config.toml
n_layer = 15
d_model = 192
n_head = 3
n_kv_head = 3
head_dim = 64
d_mlp = 768
vocab_size = 8192
activation = "squared_relu"
norm = "rmsnorm"
norm_place = "pre"
norm_eps = 1e-06
positions = "rope"
rope_base = 607000.0
rope_fraction = 0.5
qk_norm = true
attn_scale = 0.159
bias = "all"
tie_embeddings = false
parallel_block = false
extras = ["some layers without attention", "local attention windows", "shifted keys", "exclusive self-attention", "value embeddings", "hashed n-gram embeddings", "a smear gate", "an embedding shortcut", "skips across layers", "LayerScale", "capped logits"]
init = "orth"
init_std_qkv = 0.0202
init_std_o = 0.0202
init_std_up = 0.0202
init_std_down = 0.0
optimizer = "adamw"
lr = 0.00255
beta1 = 0.9
beta2 = 0.99
weight_decay = 0.017
lr_head = 0.00649
warmup_steps = 243
schedule = "wsd"
decay_fraction = 1.0
decay_shape = "linear"
final_lr_fraction = 0.1
batch_tokens = [32768, 65536]
seq_len = 512
doc_mask = true
train_tokens = 534600000
steps = 11193
dataset = "wikipedia_en"
Each number is 128 + 32 x the weight over its row's rms, rounded and kept within 0 to 255. Layers, rows and columns count from 0. The size above them is the row's rms in percent of the matrix's.

# layer 3 MLP up, 768x192, rms 0.169, rows 0-71, columns 0-95
size [107  88  93  98 109 110 114 105 111 105  97  93 110 104 111  91  96  96  83  94 115  95  96  96 104  97 102  91  98  99  95 103 106 110  95 105 114 112  93  90  93  87  92 121  96 101  95 114 102  94 108 101  99  99  95  99 108  97 120 118 102 109  91 133 107 100 116 100 103  98 101  97]
[[140 149 247 126  92 122 107 117  84 120 143 118 154 128 124 144  39 109 118 166 149  52 158 131 152 123 156 100 128 152 199 144  78 145 150 186 100 115 154 157 154 155 119 135 163  68 102 111  75 101 100 128 117 165 157 168 117 106 157 155  98 113 156 195 138  86 159 116 109 150 135 100 134  53 100 190 141 127 137 105 104 141 175 131 149  98 133 106 161 125 101 171 135 152 159 104]
 [100 100 200  68 180 117 105 183 174 150 141 173 114 163 132 184 133  91 101 164  57 108 105  82  86 162  99 106 147 176 142 158  93 114 144 109  82 148  99 170 133 166 167 149 128 135 121 158 128 136 140 135 128 124 139  79 115 127  86 111 158 156 163 164 101 140 181 106 173 115 103 120 102 113  79 189 187 117 108  93 206 114 152 127 153 154 191 127 131 131 103 135 131  95 126 151]
 [133 143 129  82 119 143 112  51  93 140 129 113 159 121 118 133 155  83 126 137 119  87 105  77 176  97  99 129 123 105 155  81 111  86 161 167 154 155 117 164 109 131 137 172 161 138 146 184 202 174 102  76 119 133 147 118 154 128 155 140 146 130 159 174  79 131 122 119  87 142 196 138 101  95 114 182 100 182  95 159 151  54  73 120  70 136 117  94 109 147  61 120 148  83 158 105]
 [ 91 130 163 135 117 182 169 146 188 141  73 119 127 114 113 120 151 149 129  76 117 168  93 108 109  96 132  97 157 114  94 103 148 119 145 187 109 142  93 116 125 140  38 205 104  94 146 155 163 111  67 106 180 157  72  96 134 174 104 150 129 107 109 150  89 128 138  66 115 137 143 125 110  92 126 172 175 103 107 126 149 108 129 111  34 123 135  98 141 185  54 145 169 146 158 141]
 [135 149 150 100 117  99 178 145 166 137 126 128 136 143 113 103 114 143  62 115  95  95 161 131  97 125 109  37  83 191 141 145 144 130 134 127 123 127  61 111 120 124 145 163 170 139  72 195  97 141 124  92 162 158 137  98 152 164  78 137 122 139 115 142 125 106 162 140 156 104 160 125  94 140 106 210 164 207 120 142 144 184 111  91 161 150  98 154 121 108  83 172 118 159 123 113]
 [154 160 139 107 138 169  88 117 110 175 136 111 142 125 115 138  90 140 103 161  96  85 108 110 149 172 163 117 159 118 133 129 108  95  85 191 113 119 117 130 130 202  62 162  65 122 175 169 136 120 178 150 117 128  92 108 153 131 148 140 170 136 118 201 137  71 137 108 128 143 138 164 101 117 175 139 143 131 143 133 114  97 120 154  63 108  53 133 106 118 135  79 159 123 137 145]
 [120 171 157 124 130 108 183 152 102 130 128 145 128 116 137 145  92 146 107 159 148  99 144  90 121  87 148 115 119 192 141 111 126  72 129 124 102  97  64 168 114 115 140 148 126 120 117 147 132 106 111 101 156 156  98 110 147 120 149 209 135  76 150  85 120 118 161 183  99 182 131 139  82 117 182 165 130 111 102 115 127 123 128 108 107 168 137 102 164 130  76 178 143 156  56 157]
 [150 166 118  80  86 137 133 130  83 115  90 192 168 117 141 153 137 148 152 115 168  97 174 138  89  90 130  41 135 162 128 114 168 167 146 168 133 198 149 187 127 113 120 126 155  69 112 146 179 132  98  97 122 182 101 143 104 141 147  99 167  89 140 129 173 101 117 104 123 126 215 109  48 102 150 122 134 147 116 137 177 151 157 127 139 108 119 107 175 134 146 178 102 136  76 130]
 [ 79 124 154  57 148 155 168 102 138 108 214 155 106 156 168 141 113 117 114 112 131 154 100 110  79 158 119  74 148 136 129 125 126  59 129 205 152 126 118 169 127 164 141 161 163 100 142  98  82 140 136  95 151 105 146 147 105 144 178 143  63 165  84 121  97 130 142  80 134 142 167  77  65 120  74 158 139 176 133 152 180 122  99  71 161 124  99  85 145 128  61 115 133  70 117 140]
 [134 220 140 142  64 191 146 144  69 203 109 125 101 109 132 125  90 174  76 147 155 103 107 127 137 134  85 125 121 151 141 117  98 127 124 192 157  81  56 125 125 130  80 147 158  85  77 106  90 118 119 100 161  91 143 173 154 171 151 169 168 142 164 165  77 112 123  64 152 119 220  91 116 146  94 137 135 132  94 140 115 119 104 126 135 116 157 140 138 130  81 118 133 126 113 153]
 [139 125 169  71 167  87 153 110 137 176 130 112 129 170  85 119  94 105  87 125 126  91  96 115 142 153  85 162 137 154  97  99 168 132 144 182 111 160 141 141 114 127  84 145 136 115 133 128 139 185 107  38 121 164 140 101 130 122 150 164 146  28 143 147 157 157 205  73 117 177 105 184  99 158 181  98 138 175 125 131 102  87 112 113  88 111  79  96 155 175 155 109 114 160  96 126]
 [162  98 138 154 161 159 151  98 162 114 122 163 109  94  98 172 122 115  57 109 100  83 105  86  21 211  77 123 132  88 137 158 165  96  97 178 130 119 153 149 150 139 113 125 142 139 149 138 137 149 124 110 108 112 159  92 125  78 162 129 116  71 194 135 118 145 226  84 166 140 126 114 152 120 110 143 123 139 167 137 201 111 148 106  33 172 155 135 115 110 104 150 156  96 146  81]
 [138 119 139 127 183 130 129 127 129  52 182 123 140 149  80 131 153  77 147 121 159 111  90 131  90 129 170  55 111 143 120 106 152 131 161 168 159 115  88 169  96 111 104 106 111 204 125 186  94  95 109  71 151 119 114 142 120 112 162 105 104 122 133 149 120 144 138 177  85 143  88 115 124  70 126 119 115 224 107 110 154 129 153 177 133 118 192  87  83 199 103 150 172 147 153  96]
 [149 111 100 130 131  92 152 141 110 148  74 132 106 170 155 110  64 164 149 131 100 110 167 100 103 164 100 117 133 162 148 135 109 106 113 140 107  74 127 134 137 182  95 147 146 205 173 215  79 102  91 148 131 109 101 156 154 154 139 160 163 117 148 152  96 132 141 136  93 105 148 173 114 150 188 130 130 106 210 164 143 171 159 165 123 114  17 126 122 181 122 146 146 143 123 148]
 [105 138 182 142 126 143 125  76 156 149  92 196 131 119 120 191 122 164 157 125  83 121 109  97 152 144 199  76 118 158 157 150  99 145 161 179  91 115 128 127 139 130 130 115 158 126 107 132  84  96  72 139 139 150 119 142 114 107 137 119 127 130  93  75 132 128 118  61  97  83 133 114 138 127 160 134 113 113 162 126 107 127 164 118  88 161  74 188 151 152 121 168 154 187 121  88]
 [ 92 113 159 107 142 147 163 145 125 113 142 189 122 123 137 163 135 127 168 127  97 147 141 149 121 130 114 144 175 110 180 137  63  84 164 161 144 112 113 128 115 113 130 113 178 113  87 133 132 213 135  73 169 114 103  77 114 154 132 106 123 119 139 132 165  79 174 134 132 105 195 105 158 129 164 180 129 138 147 129 100 130 119 117 132  95 185  94 166 130  91  87  90 154 101 170]
 [ 31 173 126 150 154 126 125 121 123 164 172 180 158  93 105  80 143 121 143 174 102 101 130 122 103  86 143  79 132  84 139  98 140 162 119 185 141 118 133 127 129  88  84 179 100 111 193 163 119 143 133  73 175 162 142 132 164 178 155 204 148 133 190 170  79  91 129 128 121 165 112 118 108 102 132 162 147 144 118 134  74 117  95 109 123 158 157 130 120  89  53 113 103 139 162 139]
 [ 87 224 134  70 108  67 188  96  99 124  94 120 116 109 123 151 138 146 119 159 176 127 173 141 126 111  98 147 100 198 188 137  53 164 130 160 142 140  83 143 107 170 130 159 120  98 127  96 163 158  87  83 171 162 159 102 215  69  83 178 152  99  94 145 136 136 132  77 162 147  64 130  61  91 138 154 101 110 157 116 119  58 118 143 134 134  92  95 108 111  97  87 119 121 117 126]
 [110 136 115 166 168 193 121 189 179 131  99 140 140 102 123 138 118 162 183  59 113  56 155 120 158 129 164  96 105 138 171 160 101 204 144 151 154 166 111 154 103 133 141 134 182 160 142 148  78 186   0 149 176 133  88 124 142 152 163 113  81  85 173 184 133  94 139 142 138 175 160  95 117 117 121 172 119 206 139 130  52 127 163 137 145 156 109  78 126 143  97 144 131 145 156 101]
 [209 108 105 141  97 177 122  64 132 163 132 166 143 114  73 149 171 126 128 146 135 101 124 140 167 152 109 115  98 122  91 128 102 150 174 181 164  73 136 129  95  98  94 138 166 152 109 114  80 149 157 163 143 138 108 168  73 108  58 166  98  77 168  83 173 156  96 140 140 167 163 139 169  82 145 123  95 163  82 113 136 124 107 119  90 117  89  98 149 135 123 102 153 115 127 104]
 [144 182 139 118 125 105 132 130 118 139 163 168 106 147 157 138 117 146 106 123 153 109 135 121  88 118 200  87 108 165 152  94  73 108 160 170 104 129 126 166 109 106 104 148  95 157 102 136 124  92  74 103 155  57 150 119  86 111 158 186 121 124 157 113 122 107 154 129  77  96 112 130  70 140 105  97 141 167 157 116 175 118 141  51 104 128 143  59  78 121  72 220 166 175 130 133]
 [140 178 144 101 101 137 153  65  89  93 173 196 201  69 124 167 110  94 134 119 130 152 106 128 129 177  99 105 216 137  89 146 131 100 126 154  76 100 123 154 179 135  98 128  76 154 129 159 149 136  79 154 122 137 174  98 138 126 168 140 100 114  97 169 141 106 197  88 164 111 115 104 154 133 147 112 130 127 167 144 137 175 133  87  86 173 156 103  96  77 119 124 161 164 193 212]
 [112 164 146  63 220 175 124 185 124 124 180 165 140 102 127 121  90 141 155 109 163 124 135 109  62 164  82  78 119 137 110 149  71 104 130 177 143 109 114 134 134  95 119  95  99 112 136 149 102 162 100 162 127 141  72 109  84 171 111 206 168  92 155 110 132  61 101 126 115 101 160 125 153 102  96 116 159 145 101  79 152 145 156 126  89 130 176 111 111 159  75 173 138 153 160 133]
 [ 74 130 102  96 149 119 122  71 116 128  95 179 178 119 110 111  83  88 106 129  89  68 142 110 108 171 146  65 159 166 108 176 141  94 169 145  84 140  68 125 168 151 138 128 127 102 113 110 120 167 114 121 132 179 143 114 164 127 104  80 132 151  60  89  97  82 183 130 132  96 125 131  76  74 115 150 109 167  94  85 134 133 149  51 121 163  98 141 126 143 100 115 168  79 121 151]
 [135 139 147 118  81 195 173  84  96  84 138 208 134 108 122 165 157  69 113 153 146 137 128 119 152 132 114  94 105 137 154 108  95 174 122 150 159  94  97 166 129 136 101 149  77 134 144 156 112 138  84 159  84 172 156  94 168 105  74 177 119 131 119 115 105  64 177 175 124 132 141  94 100 146 127 132 120 133 166 151 126 163 103 155 111 158 152 100 130  93 141 120 106 139 112 165]
 [175 180  92 119 159 111 127  87 159  47 106 154  72 129 139 168 111 161 115 156 155 113 152 184 137 141 145 121 158 154 131 164 113  87 159 125 119 108 116 132 116 103 153 104 105  94 156 145 101 131 146 110 145 114 142 117 160 109 119  81 123  85 130 115 115  63 178 115 103 161  97  98 131 129 193 175 104 184 102 107 138 120 149  89 122 131 114 109 175 118  93  78  94 144 121 140]
 [116 142 153 142 176 129 114 141 135 150 100 145 114 160 121 117 118  62 125  87 143  91  64 165 108 145 143 111 165 137 113 103 162 134 100 168 153 127 131 158 155 174 123 169 127 124 172 135  78 147  69 118 112 144 115 114 118 135 104  81  98 102 148 114 121 114 119  72 138  70 118 106 117 108 125 120 130 162 156 129 135  96 153 128  88 139 151 131 137 144 134  81 180 142 149 123]
 [159 129 150 122 202 164 137 106 110 115 185 130 101 145 130 100 166 127 132 158  88 138 139 106 172 107  80  47 160 128 112 107 193 131 137 140 157 129 134  81 185 127 110 185  76  84 182 151 101 219 126 120 109  98 158 129 110 155 119 175 116 127 173 143 108 131 137 137 126 130 159 132  76 140 159  88 121 145 153 136 184 114 134 159  67 102  88 166 173 225 123 120  65 127 122 143]
 [138 144 154 159 105 191 123 188 171  91  95 194  88 149 145 160 145 160 109  95 131  88  58 135 133 150 108  89  88 137 174 116 114 120 116 169 154 117 108 133 120 117 178 161  97 131 158 134 140 109 150  89 206 184 114 129 108 119 178 164 103  67 142  44  98 134 125  96 112 105 136 133 129 109 141 133  99 146 110 155 139  92 171 138 145 145 108 121  82 174 111 102 172 151 123 137]
 [155 172 148  62  72 201 118  37 143 123 145 137  66 161 145 158 121 126 150 188  99  73  60 160 145 136 107 128  94 143 194 108 133 164 111 143 108 137 145 160 142 158 119 184 152  85 142 127  72 123 144 153  91 117 161 134 123 153 103 101 152  81 133 122 214 143 139  75 182 124 205 127 131  91 184 152  88 137 117  93 136  53 106 133 102 133  97 124  97 137 120 104 159 139 140 128]
 [106  91 150 102 202 172 141  99 173 172  54 140  65 109 172 172 119 111 126 124 122  92  76 154 129 133 171 100 179 155 118 137 164 180 156 134  75 219  84 149  84 176 165 123 192 159 109  87 143 108 148 107 106 124 128  64 146 118  95 124 112 156 186 153 110  90 156 110 148 165 159 141  85 102  98 151 105 200 110 114  99 159 162 122 154 121 112 123  52 107 108 131 124  76 110 130]
 [123 176 118 120 145 128  78 170  49 130 133 159 121 128  65 157 118  84 125 160  95  95 135 151  94 111 118  89 151  93  98 128 168 117 156 142  63 123 147 141 190 118 106 111 197 124 164 151 139 101  96  96 153 151 158  89 129  77 185 129 147  80 166 110  93 107 186  93 116 103 127 138  98 106 122 120 167 144 146 150 164 108 221 131 104 180 125 112 117 123  85 112 139 118 120 110]
 [140 105 109 138 107 210 166 143  91 128 146  99 104 111 125 153  76 117 155 164 125 117 125 124 104 147  83 139 124 100 121 106 145  87 127 126 176  91 130 132 168 153 110 217  80 101 119 114  94  93 117 116 124 145 123  88 129 136 159 107 120 158 109 158 131  85 131 133 140 160 127 128 108 101 148 123 127 174 135 192 216  96  80  81 110  85 101 141 147 172 158 168 109 132 101  89]
 [136 164 193 126 146 124 160 158 126  86 191 135 127 115 144 133 117  89 139 118 128 191  87 106  85 148 117 107 118 185 120 105 134 105 119 169 113 121 115 167 179 180 111 119  62 147 187 122 152 140 135 166 152 104  80 129 123 129 152 174 163 158 118 119 211 137 143  86 126  62 172 173 136 121 150 124 128 127 157 185 165 118 112 176  41 144 142  69 176 129 125 135 158 155 141 151]
 [104 165 130 109 158 140 103 130 138 124 115 139 146 143 168  99 120 169 138 149 144 114 169 194 170 128 177 115 201 118 148  90 152  99 136 141  99  96 113 200 152 199 107 154 105 111 161 169 146 111 123  63 159 175 122 120 146 162 192 112 119 169 142 141 109  95 165 142  82  48 134 107  99 110 122 103  93 155 102  86 120 155 175 134 120 203 115 122 157 109 141 110 169 168 119 167]
 [135 188 152 140  58 108  80 144 142 159  82 139 153  67 142 143  53  77  75 190 141 104 132 100 114 186  87  93 134 207 165 155 123 180 116 169  61 186  40 163  92 151 108 143 118 127 124 198 156 137 109 114 204 107  76  82 156 130 122 113 119 109 166  98 105 121 119 109 126 156 147 122 151 100 110 165 177 161 152 148 106 113 101 114 134  85 115 139 102 130 111 124 131  93 120 167]
 [137 120 151 101  90 124 222 193 117  97  96 112 116 119 211 175  91 105 129 113 121 113 119 120 160 161  67  87 155 103 139 111 164 104 161 175 132 161 127 164 100 120 154 105 144 110 145 145 139 127 140 152 123 157  80 137 120 109 108 196 131 148 125 171 214 121 177 152  87 133 131  78 155 114  84 166 117 167 154 135 140 156 101 134  40  93 115 100 108 133 190 144 146 158 125 146]
 [105  97 167  65 156 152 155  65  88 104 187 170  78 115 166 171 143 108  94 154 137 127  66 144 155 202 141 139 133 173 126 208 127 116 142 154 103 127  83 172 121 185 154 150  91  89 119 164 151 107 152 134 195 157 168  68 151 157 126 155  79 138 126 110  84  67 127 170 141 122  97 131 102 122 187 120 113 169 171 182  99 112 116  47 100 113 166 158 124 142 113  88 150  78 103  82]
 [186 125  82 143  93 141 169 107 155 112 126  96 216 108 172 153 115 153 108 149 122 146 152 128 159 146 116  21 140 144 144 161 158 135 241 144 103 112  66 124 125 114 152 169 108  96  93 188 115 121 150 112 146 102  92 107 130 163 136 137 106 112 128 112 132 113 163 127 113 134 132 106 143 123 123 179 122 135 151  95  98 146 120  96 130 129 107  48 110 132 111  80  85 191 111 197]
 [131 104 138 119 159 125 191 116  60  72 130  83  83 198  75 155 132  72 123 131 127 112  92 124 110 145 125 103 170  80 136 127 135  57 125 152 152  92  68 174 122  86 122 215 100 127 154 126 153 104 146 166 156 121 144 142 178 169 185 148 150 110  94  92 137  92 146  90 113 137  75 101 131 121 162 194 137 164 140  98 114  84 175 115 109 175 130 135 107 197 122 128 126 134 120 134]
 [111 137 174  57 155 124 123 134 132 177 110 135  97 167 122 136 127 108 106 146 134  99 136 164 146 129 159 143 151 112 121  77 114 136 159 104  63 143 131 173 103 146 145 129 127 136 127 152 115 125 152 119 170 104  96 156 103  69 191 148 135 146 100  90 156 120 134 107 113 163 158  63 206 156 177 157 116 198 146 115 108 110  76 110 150 172 123  95 102 127 121 150 155 110 162 162]
 [ 61  86 106 145  67 143 118  32 143 195 131 132 109 114 180 135 102 161 124 202 130  89 171  46 132 158 114 125 151 145 114 133 116  94 123 152 110 135  69 135 134 133  97 113 122 132 176 192 105 190 131 140 171 153 176 154 192 156  93  87 172 137 115 118  90 118 176 156 181 130 149 126  82 156 124 119 145 100 103 162 152 134  91 172  75 117 174 118 143 183  94 145 104 175  98 130]
 [129 117 139 124 203 112 137 145 156 139 117  79 134 113 101 141 145 124 179 120 136 112 136  89 156 146 207 123 205 187 110 124  85 119 149 133 147 107 115 159 124 112 165 123 181 150 187 177 116 101 153 116 188 146  83 164 137 115 210 125 133  70 165 153 107 131 132 109 124 132 117 122 153 142 140 175 149 232  89 100 132 149 154 125 118 149 130  87 131 110  72 142 202 192 119 155]
 [ 94 173 164  41  95 145 141 169 155  93 120 159 109 170 141 110  67 126 155 126  94 136  85  98  76 131 117 122 195 163 138 129 102 104  70 238  92 134  61 204 178 102 177 154 125 134 100  90 132 124 130 108 138 118 128  98  89 119 198 125  94 163 114  93 125 135 136 106 101 129 122  64 136 123 144 188 145 167 177 182  92 125 123 118 132 134 155 128 110 117  38 169  91 113 150 191]
 [100 134 157 146 145  92 128  99 135  99 141 118 138 140 132 123 141 148 121 160 120  93  63  62 128 166 133  93 101 125 166 177 104  30 120 145 101  69  93 150 133 103 111 131 211 151 123 182 114 124 156 107 192 108 113  93  56 164 136  99 108 115 140 135 100 137 157 164 182 124 136 149  84 126 143 158 152 126  81 164 185 109 133 167 143 157 164 138 123 194  70 163 172 124 150 116]
 [151 130 109 153 162 109 162 116  69  94 124 109 135 134 123 158 109  72 173 140 128 120 136  82 156 132 142 110 138 164 126 150 100 176 119 156 148 126 118 192 117 160 123  98 134 163 132 132 109 157 113 130 141  79 148  65 160 152 130 145 137 115 136 128 163 112 192 150 126 106 175 110 105 108 153 140 170 121 210 149 108 113 123 145 113  94 164 135 112 141 125 100  86 107  79 115]
 [178 119 140 132 109 113  91 119  94 106 161 115 110 125 122 143  86 129 120 183 121 145  76  78 133 150  97 111 110 199 160  77 135 179 152 145 138 151  94 160 133 117  60 145 133 108 140 190  69 113 135  92 103 201 116 125 142  79 113 138  83 190  78 181 107 153 134 149 138 112 150 122 158 142  68  97 210 160 109 159 166 114 127 135 113 174 168 123 136 123 139 139 153  85 173 138]
 [154 158 125  90 186 150 170 112  85 144 116 173 178 136 125 172  96  86 123 151 107 105 158  91 122 128  75 123 166 125 125 190 163 128 121 147 139 150 129 198 163 182 155 155 184  83 167 111 120 171 136 144 108 156 129 130 129 144 140 179 134  52 115 116 149  64 141  77 186 128 150  99 171 124 146 176 130 110 159 154 178  74 171 124 144 196 109 101 163 139 109 129 151 157 119 101]
 [158 147  95  90 129 144 116  60 102 129 133 123  95 110 151 108  62 121 130 167 129 128 139  79 122 107 102 120 179 150 161 105 135 138 116 132  99 114 120 130 132 160  95  83 128 152 116 156 155  89  84 125 198 119 129 152 128 151 192 148 214  89 169 145 151 102 107 154 210 148 139 121 184 107 121 129 152 181 128 166 104 140 107 181 133 129  75 123 149 189 100  96 118 152 129 132]
 [135 105 153 177 126 109 152  91 133 159 134 130 143  95 104 150 114 140  48 110 118 187  99  77  47 162  78  60 134 137 139 135 132 129  67 167 130 103 129  77 129 175 102 172 151 158 169 118 172 151 106 114 126 119 155 140  84 176 150 121  89 104 170  92  92 145 140  88 182 128 102 132 141 121 129 127 114  95 197 140 160  97 130 118  94 101 153 105 156 115 143  91 115 145  73  78]
 [145 102 139 131 151 132 166 124 135 131  94 189 136 141 146 136 130 138 106 144 111  49 126 139 102 118 157 121 107 144 123 142 121  88 177 175 117 149  53 119 136 163 125 116  87 106 158 140 144  97  46  92 131 107  52 116 100 147 143 178  96  23 152  78 140 177 189 155  99 132 108 161 106 117 108 144  85 123 121  88 100 104 137  57  64 120 114  83 142 168 133 127  86 153  89 119]
 [127 142 127 167  94 145 152 138 145 205 191 165 186 123 111 123  72  83 126 140 161 124  58 137 104 168  88  79 193 128 118 171  96  88 128 147 128 141 109 106 181  86  74 160 113 131 163 171 136  99 117  95 139  73 178 101  84 120 136 141 160 127  82 112 124 171 131 117 147 127 113 122 130 118 126 108 155 122 207 134 101  97 150  97  92 144 125  97 115 185  82 123 161  92 125  95]
 [165 173 127 120 127  95 149  93  92 114 130 171 146 162 160 185 130 122 121 107 180 112 105  88  89 125 113  79  68 137 163 118 137 141 174 133 149 110 110 169 149 156  89 188 183 110 119 124 143 149  64  91 166 120 170 135 157 186 139 133 152 181 183  96  64  97 180 104 132 146  99 107 112  98 128 104 126 143 117 140 102 124 138  38 163 132 136 121 131 135 108 114 136  97 160 165]
 [133 105 125 133 154  80 179 139 130 106 142 149 120 141 175 119 113  76 103  95 120 103  39 113 149 175 112 143 138 162 102 146 119 123 122 196 126 178  89 163  79 136 111  94 179 102 145 102 112 131  93 129 164 155 211 107  99  97 104 119  52  88 137 127 105  86 181 130 199 165 101  98 149 159 150 109 114 149 116 154 114  94 161 116 103 117 111  83 131 161  70 126  99 180 120 138]
 [130 146 142 129 137 103 127 142 131 138 100 143 116 140 142 151  67 121 154 128 130  61 127 126 150 168 140 105 107 146 115 140  89 165 112 140  64 115 153 144 153 165 118  89 138 188 127 143 127  79 131 121 134 109 144 124  75 111 109 169 135 128 151 111 136 163 163 171  98 123 145 115 137 107 139 182 200 195 113 133 110 120  81 146 116 119 106 123 161  76 111  98 173 163  98 151]
 [145 110 188 151 133 131 154 139 148 109  44 118 117 102 149 122 128 129 110  85 104 130 109 107 129 144 159  79 145 157 162  82  84 110 134 167  88 164  91 149 130  93  97 164 220 121 120 112 106 109  94 130  98 123  95 132 131  81 144 155  59 164 114 121 105 111 185  96  94 218 150 123 152  73  92 121  96 137 159 158 128 129 131  91 101 187 140  79 178 110 123 156 156 112 178 140]
 [143 167 214 135 114 105 117  61 135 127 127 132  79 135 146 141 126 144  57 159 135 148 111 119 113  98  94 108 152 205 199 141 103 144 124 175 131 123 105 137 176 121 123 148  87 116 174 134 128  98 135  92 111 122 137 126  98 116 120 157 149 142 160 173 151 116 130 109  77 110 114 107 178  84 161 118 117 173  93 152 161 159 151 112 115 156 133 127 135 153 107 154 152 121 158 151]
 [ 92 127 156 154 109 109 161 153 133 117  85 168 135  89 176 148  79 123 102 125 106 155  65 122 104 180 187  67 137 148 175 163 108 103 142 137  96 176 137  91 166 125 164 121 157 154 128 136 142  80 131 103 193 101  79 135 167 141 170  87 105 120 130 125 133  86 164 108 118 191 101 169 154  95 192 194 131 137 141 102  66 115 100 134 159 183 111 102 161 174  78  94 135 102 106 182]
 [ 85 135 182  85 152 152 130 120  73 121  99 142  73 109 123 132  96  93 134 180  89 176  61 132 117 116 175 150 146 125 136 156 145  99 164 190 134 123  92 165 153 121 115 183 101 127 145 121 155 138 135 128 175  91 115  86  96 154 166 191 121 141 140 164 179 114 163 102 141 152 126  84 146 140  68 144 123 124 111 138 125  70 190 104  71  97 114 119 166  96 130  90 152 130  95  84]
 [179 154 134 149  80 135 159 112 118 144 103 128 117  89  99  96  46 129 124 137 130 125 151 138 124 164 105 115 131 149 151 149  81 140 128 158 166  57 161 135 120 121 133 200 180 160 162 152 137 153 130 123 232 137 108  46 134 134 120 118 161 141 124 167 148 123 145 152 140 177 108 136 137  67 172 146 125 110  88 132 169 162 140 156  79 109 166  97 102 192  78 114 130 130 104 159]
 [ 97 159 135  97 144 131 109  72 145  87  95 157 162 114 125 120  64  82  33 162 140  99 138  94 161 144 110 128 121 128 100 145 108 134 129 178  58 118 140 139 136 166 118 177 108 183 152 171 130 175  85 120 153  94 130 114  87 120 149 177 117  86 166 103 106 100 174 109  83 163  80 137  98 116 176 150 156 162  93 119 100 148 110  66  89 105  67 124 121 159 161  93 163 115 133 117]
 [ 89 113 170 106 117 142 151 141  91 164 120  98 159 120  97 162 143 152  97 105 122  92 123 133 146 168 192 131 135 133 109 103 194 106 140 154  84 132 175 196 157 123 150 140 111 142 183 105 151 126 109 115 130 127 122  94 168 149 200 156 124 104 183 108 122 158 112  97  95 119 147 119 119 130 119 143 122 170 144 105 162 128 152 108 146 106 111  87 131 159  64 124 165 186  74  94]
 [ 77 126 122 139 178  76  96  82 153 164 103 106 114 166 125 127 148 133 154 117  98 150 162 117 158 188 114  85 133 110 161  75 113 132 122 204 158 175  88  91 149  91  91 200 170  86 146 141 124 158 103  69 112 111  88  92 150  85 199 119 105 114 137 144 115 152 120 123 100 166 119 172 111 132 160 142 139 106 151 138 138  74 150 129  33 166  79 120 163 145 150  84 137 138 106 185]
 [160  95 224 120  94  95  97  77  87 167 142 146  85 125 142 127  96 102 139 170 103 156 128 137 152  96 125  34 154 142 170 127  94  70 111 160 120 144  53 147 141 144  42 109 130 104 141 153 187  99 119 120  91 144 145 144  97 130 205 213 136 100 149 128 167  70 154 115 104 115 129 118 148  89 193 117 173 158 101 129 167 112 168 119 108 157 107 105  92 103  99 114 111 146 163 121]
 [165 171  96 114 118 144 181 144 129 154 176 130 148 153 147 169 138 133 137 199 157 101 154  60  82 182  70 153 132 112 146 121  79 135 184 199 143 120 149 147 139 177 105 195 121 130 176 158 122 154 141  84 135 135  42 111  77  92 145 153 132 129 162  92 117  74 122 150  99  80 160 104 147  79  88 136 166 198 126 161 154 112 124 116 110 130 144 143 151 112 152 144 127 141 132 114]
 [141  75 156 134 110 119  93 108 109 172  63 108 123  98 134 191  44 121  62 131 116 103 107 136 139 123 155  87 125 132  92  64 127 104 136 129 110 100  98 109 137  91 104 186 116 162 151 163 128 125 143  69 112 160 110 141 171 152 138 127 145 128 178 102  49 126 168 133 135 140 123 133 106 112 179 193  99 117 111 140 178 158 120 146 118 173 128  44 139 131 102 138 127 122 142 139]
 [ 92 121 162 143  79 134 107 134  77 151 167 136 194 117 158 171 160 127  70 123 132 111 216  89 108  98 158 136  95 133  95 127 125 105 136 134  82 116 117 107 171 169 129 194 204 136 142 134  87 169  95 102 164 129 121 143  93 151 144 136 134 114 169 106 102 131 159 131 162 154 177 123  75  73 156 227 108 180 123 105 126  99 187 121 115 214  86 102 138 147 103 127  91 111 189 118]
 [174 186 177  91 114  81 175  99  98 135 157 140 154 195 127 185 179 156  94 186 106 138 155 163 130 154  67 148  87 143 143 118 109 120 159 188 159 149 158 110  83 122 101 219 128 158 158 169 101 142 110 102 136  96 110 109  98 108  88 167 108 112 105  88 123 162 109 129 158 113  84 122 142 161  86 154 111 176 123 121 160 132 112 116 112 113 118 125 193 168 146 112 111 176 133 142]
 [ 69 137 166 128 144 173 167  85  78 101 116 142 117 117 131 149 130 103 116 148 194 113 125 176 139 175 132 103  86  98 117  68 124 115 104 184 111 137 122 135 132 185  97 143  93 148 159 107 201 140 139 125 105 133 163 145 132 146 159 193 149 145 148 139 107 110 108 170 110  91 167 136 121 123  92 136 128 160 100 133 136 157 151 129 128  69 135 141 104 129 123  94 198 170 135 129]
 [165 141 148  68 133 166 122 165  96  59 174 144  77 143 111 118 139  91 132 134  94 162 135 162  83 112 134 111 169 149 197  96 166 181 144 136 108 157  78 183 178 118 127 175 146 118  98 119 140 113 131 129 109 135 149  96 165 123 225 149 134 135 135 130 110 119 159 106 122 135 193 166 139 129 107 125 211 164 108 151 149 146  87 104 141 144  82 108 115  95  80 117 123 133 154 144]
 [140 130 170 125  87  97 110 136  94  81 141 100 128 168 117 188  35  98  75 168 160  62 171 136 105 106 162  71 123 187 146  76  93 169 177 165 109 151 119 146 124 116 108 148 134 128  95 118 110 129  92 106  75  95  94 114 163 111 124 110 108 111 119 159 119  88 182 123 195 151  94 151  67 174 144 140 133 141 141 149 172 113 171  88  90 132 163  79  99 102  93 112 117 148 128  79]
 [ 94 161 197  62 135  66  96 118 111  88 101 142 125 109 145 146 121 164 120  89 106 135 161 187  99 193 132  74 106 147 133  63 162 107 164 137 139 119 129 189 183 128 113 107 149 141 110 145  90  99  69 185  76 129 113 128 167 132 112 201 153  88 152 107 104  74 128 158 134 120 171 125  99 138 176 114  78 170 165 132 175 118 102 173 125 109 101 121 111 141 112 111 144 193 105 125]]